From a checkpoint of a small transformer trained on Wikipedia.
Size: 12 layers, MLP 1024 SwiGLU, vocabulary 1024.
Architecture: RMSNorm before each block, rotary positions.
Training: a variant of SOAP for these matrices, 590M tokens, 4501 steps.
Each number is 200 + 20 x the weight over the matrix's rms, rounded and kept within 0 to 999. Layers, rows and columns count from 0.

# layer 4 MLP down, 256x1024, rms 0.196, rows 164-174, columns 768-895
222,164,184,174,192,238,174,215,178,195,189,201,187,185,184,193,201,194,197,214,189,190,236,178,211,196,195,181,211,171,230,228,235,155,188,208,190,183,194,209,156,205,209,170,222,185,200,213,201,214,198,223,198,151,211,200,202,177,191,184,225,199,192,209,261,182,189,214,188,188,211,201,164,207,160,187,215,196,200,221,212,197,252,202,180,213,202,197,243,179,204,194,222,187,222,227,176,183,199,197,208,205,182,203,194,194,217,201,233,205,193,221,195,222,217,185,234,225,216,184,173,208,176,185,188,246,197,180
219,177,194,191,218,199,201,166,229,221,190,208,212,212,192,182,178,207,228,188,186,184,187,189,217,215,185,209,188,223,246,166,191,236,185,169,207,228,229,175,195,182,233,191,219,226,186,170,214,214,188,181,196,191,219,193,208,217,212,185,201,209,233,170,197,206,195,213,196,189,192,181,179,200,195,175,206,199,195,192,195,176,192,169,180,189,214,202,228,220,174,149,226,213,207,200,180,177,188,188,187,182,234,168,200,176,192,229,232,206,191,210,221,175,218,170,213,192,200,169,163,197,195,181,186,181,167,186
226,203,224,234,207,170,202,275,228,224,199,184,195,212,220,216,187,187,204,237,228,202,218,169,193,203,220,211,200,205,225,211,185,166,189,226,212,215,189,210,196,216,224,198,218,209,173,207,222,184,199,204,200,210,183,196,177,200,210,182,208,230,211,187,186,169,196,216,193,206,188,225,216,212,202,188,195,180,190,207,228,228,197,203,210,182,202,213,206,139,205,179,151,192,202,233,196,246,209,189,220,190,222,189,197,179,213,192,220,209,227,202,181,198,181,204,234,204,215,195,219,179,218,207,206,179,203,178
200,215,182,189,217,202,219,222,184,200,215,219,223,188,165,198,206,221,224,165,185,240,189,197,199,203,201,166,207,167,178,200,235,220,204,219,191,256,200,198,203,198,209,218,192,174,204,202,191,252,204,203,229,166,173,210,192,179,245,206,208,189,195,157,226,179,204,179,214,218,209,190,208,182,260,206,203,197,152,187,222,189,185,148,213,198,207,215,209,216,201,183,185,219,193,186,183,202,193,214,208,210,217,194,203,225,179,193,207,237,155,183,178,204,253,200,184,179,200,217,259,207,198,208,211,163,191,203
171,217,183,195,184,207,220,204,193,225,169,177,186,176,213,186,238,193,189,209,181,193,198,227,189,211,229,208,168,165,192,224,184,207,171,179,227,206,207,194,226,201,229,198,174,173,229,199,218,211,216,161,236,211,183,233,198,190,144,197,197,229,213,211,207,192,175,225,138,203,181,202,214,230,228,230,203,198,193,218,187,201,207,215,181,199,208,184,190,227,200,218,218,215,210,183,175,181,175,189,224,181,186,226,197,176,207,212,175,220,197,202,182,209,176,187,184,186,202,181,228,205,198,189,230,204,152,201
214,222,205,186,172,201,191,202,200,202,237,192,217,213,184,196,185,174,192,185,204,211,180,206,188,196,176,221,177,202,242,174,190,192,207,195,209,165,206,210,196,199,207,158,215,177,197,163,197,203,202,214,178,184,194,207,226,193,194,240,196,193,228,184,197,213,167,213,176,197,211,209,170,208,143,217,214,202,198,256,205,203,203,157,225,184,192,190,208,190,210,199,169,220,202,218,209,194,193,189,203,185,236,203,195,209,191,184,216,207,213,202,266,188,216,177,212,199,195,196,224,206,178,171,163,167,225,216
169,192,178,202,225,167,193,205,218,184,200,197,202,200,232,198,190,159,232,163,189,193,207,189,207,190,214,188,182,217,222,202,219,183,191,226,166,207,227,227,222,189,230,245,189,173,202,250,210,188,189,205,211,216,192,203,211,224,185,185,149,153,231,170,192,205,216,198,238,194,203,198,183,172,175,176,200,204,185,207,170,224,227,213,186,202,204,197,236,209,199,226,192,197,204,223,218,211,234,174,204,170,187,194,146,187,192,166,254,211,167,160,195,180,159,197,184,212,185,175,173,184,204,211,205,167,192,166
168,238,165,217,200,167,191,190,235,211,190,205,222,197,191,192,255,143,192,208,228,167,207,203,187,208,209,158,189,217,203,209,209,208,236,200,181,198,216,209,223,207,193,197,186,169,166,209,182,199,199,195,187,259,243,180,171,231,245,180,169,204,245,184,233,202,203,203,165,194,196,195,210,190,180,175,191,187,225,199,205,198,182,203,214,201,194,202,223,221,181,179,186,163,195,186,208,191,225,189,162,218,192,184,173,209,174,176,189,211,186,195,195,186,193,180,173,199,198,199,180,200,192,201,229,194,223,187
212,181,219,184,207,196,185,218,222,201,227,233,199,183,204,172,214,198,191,209,179,205,180,164,177,176,206,194,191,230,211,185,188,198,217,180,193,218,202,236,190,224,184,162,201,193,162,202,164,207,216,193,201,191,193,202,199,207,186,203,195,201,152,197,245,187,201,209,194,217,232,193,190,176,190,156,184,154,202,218,170,190,168,200,221,189,227,228,167,191,224,208,197,203,170,204,195,181,192,209,186,225,200,183,184,208,212,203,199,184,223,211,207,196,213,193,162,195,176,195,215,195,194,178,177,192,185,171
167,193,206,193,234,194,198,216,173,175,214,216,182,212,197,175,243,236,182,187,188,207,182,173,208,156,185,187,222,228,212,182,187,189,181,168,187,221,203,209,187,171,206,243,193,164,168,222,178,213,174,202,197,192,210,194,212,186,187,202,236,206,210,172,210,199,163,184,202,192,184,197,217,190,223,193,195,204,207,199,190,189,216,188,185,181,192,210,179,206,200,181,227,196,168,186,213,235,191,185,160,222,194,217,162,190,204,211,210,206,154,165,231,189,202,207,182,197,196,224,213,239,184,219,217,232,192,206
212,192,164,214,189,174,199,192,163,236,187,159,183,173,234,202,202,162,201,216,235,198,187,166,218,191,193,172,204,223,172,179,231,215,220,166,195,217,181,205,214,213,201,225,179,192,183,173,199,234,201,210,197,176,241,208,217,177,184,216,197,184,204,214,230,214,228,187,216,198,212,179,200,227,182,218,236,209,201,224,210,223,202,207,193,203,192,179,196,205,165,211,215,211,234,166,193,193,194,178,195,199,200,215,221,185,172,205,166,235,195,201,228,226,170,252,220,205,214,185,218,247,201,212,175,191,232,194